config.yaml
num_hidden_layers: 15
hidden_size: 320
num_attention_heads: 5
num_key_value_heads: 1
head_dim: 64
intermediate_size: 1920
vocab_size: 4096
hidden_act: "gelu"
norm: "layernorm"
norm_place: "pre"
norm_eps: 1e-06
positions: "rope"
rope_theta: 47600.0
rope_fraction: 1.0
qk_norm: false
attn_scale: 0.125
bias: "none"
tie_word_embeddings: false
parallel_block: true
init: "uniform"
init_std_qkv: 0.0249
init_std_o: 0.00454
init_std_up: 0.0249
init_std_down: 0.00454
optimizer: "soap_variant"
learning_rate: 0.00442
lr_mult_up: 1.41
beta1: 0.95
beta2: 0.95
lr_head: 0.0101
max_grad_norm: 2.0
warmup_steps: 200
schedule: "wsd"
decay_fraction: 0.595
decay_shape: "sqrt"
final_lr_fraction: 0.05
batch_tokens: 262144
max_seq_len: 1024
doc_mask: true
train_tokens: 659900000
max_steps: 2518
dataset: "wikipedia_en"
Each number is 500 + 50 x the weight over the matrix's rms, rounded and kept within 0 to 999. Layers, rows and columns count from 0. Numbers have three digits each.

# up: layer 4 MLP up, 1920x320, rms 0.143, rows 1904-1919, columns 80-159
# down: layer 4 MLP down (transposed), 1920x320, rms 0.0881, rows 1904-1919, columns 80-159
up1904:512516477515473437520461458497536412588438489552507474518554523442512491489489614522505559526467488477521523658580552485572550417507481499514499395462518497530539574504449566526404484499504526562504469593456485563452415465498458473475479439
down1904:454431576506525415393384525490382487565536505507508463514525578497473526510446457355524382460564556492487464476482503519465534509489570550490508535336431517487544522493668439449445509488497420473367522512467453526432508435472529550469561502
up1905:458506458518471570570449462421548474511451568511547460460491480622548577663433618368625415570435537446475526498478446542513440538427528407407510524439425480483540457497491430585551410528476508498530591527490507590495424460476513559599554561
down1905:567524430539514467485507456520407575502592579487531447511586557443476501395537443534481477537526452547370492512510530484476498575396447520407543505500434464542433490426513474526529501524507465508501476402543470415474515451478442491506490537
up1906:486496467496525530543607453571498505540426485551456545560508435474461451559468474512498485581493583472551568524543477509454573496515487518556431521475518533564415449473512523503605481399524510551460412463517537455555520475490504467565494526
down1906:413449517512494512484564490508552539504536482538526479467522550514541484505514516440485521516537460518436434496486579514395481542628483492508535567528486505516486559459564531473551548484561444459534562599484553501444517527500543560520475513
up1907:468475388566504513498584487476471481487577549541546485533465551460519538503564514501499528531580527495491523492551538494594428496506536596439527510569524547517460524494453469534456577440518553517417492495546470504383491468554498562549548480
down1907:531547501561505439529476546524472441566511413474535514537547392516541565496541516481520507545498406500517450456554532543398547550496386547482496553551444478572466513499502513517588567459456414424483565450461451459494537458453494494423464533
up1908:499552564453441500485538515492455591555448526540466486604481527516432502443526546504481475509469454594448497515516512460468540581509410577524486518593526543414499516543508412607523575494548460522562485533504534534526530517554421455508410583
down1908:472503577470478549479461482529450502504476499463451442466486517465486499509521472537511529561524458489472494528456515502488546487525484519556551497599486518518526494545490503435511518476419498514536482476548474581432492571493464438504430475
up1909:519487472535580478578455444412482513548498551442561518515442532521352552498491491479389529466614448518450424511506489563386462514374590449441643512545581516440545496476442527519478454444551533483472501508548583601477531540481551528426501528
down1909:520487491607459502502461524476502446442516453511516465538479474537597489542546401544574491546503448546440527458546468550588481559530463503581525498505481460500451515559532480523524554614460517566516523484405407545516465539510396518527539519
up1910:513462489503478457539400409514430417558557533513493577488452530484543431568574485433558519493541524533471509433476510508501477496531527545604541464558439485454407430520523587567533513450477475432477551620464527546492524448533431523525406570
down1910:597498460552469457589502558471494574495515485603452569491506530582496555559506460488516503398551436490546561434488481605424409547484501635549456472409517473493536506531438488462374539491464569373468557522591487510506535466542391505556433584
up1911:490572586469485503504537433581504504402398599490578560638515532583479443589501518464478517500495476542492488512541474518597509598576545486523499489454445472456511460514441473486493463446475563484632491504435471532503602548552558524505405592
down1911:483582485470464521421486515424488420617485407455435440544568453489536382480468467421510516546543457552516491502506363519459476568525469521511518522459453580469460544443546474501506493475483527473513507493498560459550493541469500491601610502
up1912:449437498464431521496481480436639478459482433497441557578546467511607505512594460478421420496423521439548529533501531431453512520512565442540487469531509454542411517434470492479510533500539582495496455532563541541485543471466479446475453432
down1912:476476506481588567452504475501582466417438534477471641510472560531500552476467438470661556532540559491516506523547561535530592589552508553448479552402520589538478488491535502463464456478447445391462514509494530523555500442463428457496566491
up1913:458562447537504513522458538497422572469529507464541479506539489575465471433530464524522548480463500457483515445564503499564434434409453585562431527517455465492576473552484497489576495548463448501540451460477529476505477469571526535475499506
down1913:498478495547565468470356515486479526566392510458472494357503522498492403500560534510433455537536465531465605551457532486413499474416451525530482494508349534536467493575500459457448528516525466556504480474507518513530511490529527504597504518
up1914:529516497580557450519501535615544538604476530505442513554471428468570566443514586493452525501536507458453480521565512557427491534512465411514348506566530508422415480527587547479514506516489502472514442440562645484516503526501471488558469469
down1914:415490539533486444469476466435478423496434459482459540532469482557490584501431466532566451475437571589491472406412489546466472572487544467366498435394511495418509440494473522475563495365444531434480540595492501497516512461465538532530499470
up1915:485525601576560484499502546592559421525517442519458445522443515466504464430620457471528519492508489517574471418541479461525531508556448414535549426441499391441591478502416525477476508508427584460504391399538511517480557529576586459446524441
down1915:351529539470469497501511592499447438522621508500527551498515450582556502554493550499494501560393448510521529444517535501565494529533609460439494469508539553500504574557496478491458607505401519509542460487495502565513537521549449428492462496
up1916:474526484575490472448491519480543473518551493514481582511478454451499542485465515456444464543541456517446474452485467502525512444511429537448486489442504516549526484450468513521566416489472500498396405484494509483466442483525484538475505436
down1916:459444569530525417549590482568434586510518464504515462538541486481420526530495532415468554459530479492507550471481612481493466526412571614490504530456571415506535536488470520512488540513488456530520477486502448478373500500486461419449518496
up1917:509550556396557551484564487462596467462566544514596458554520546539499505450544512461464477525484440509441409540603465501475431522453388524504419536494586478553578503473508451492541593526475540527447516529505516490498401466522449505554471516
down1917:485468501529448466575446441520529436562439493474480513464511522439482453577488426484552426428553466467474477506539476424527517538527576418540522546468430522400476429555511405551395452562454476529538554466460506482555450507567438491493544563
up1918:471481476534414468397538500472499477487558435458518572439471548513544537554498536573512481503512477512416523506562479476512485466435548518596495462519496469483441387456439590510516503450510520458486526566593430524558445554487525399618443520
down1918:581534441476439455446541553536464506491502499532577507483553483520574478497543522449537484473504515474418502540499500461454602494517472472516587542528392499544610396501620512483444539504501341434557496492569541565560552438471529430404579496
up1919:494496355351543528429477497463534550388523446571456558479543463480551427563578489525498549622561578532551378501493495475468476498524493534516459378441515472571563413418499498565446448490456481578504486494472502518392537483427508567518586459
down1919:503479574505462469575519554584524479511466464532442514441536490481574449578438472467512502472439476470472610506540519588489497393473479467520484552536485425477482508485516564464461554465412487475501573486557501455592430565539547513426535515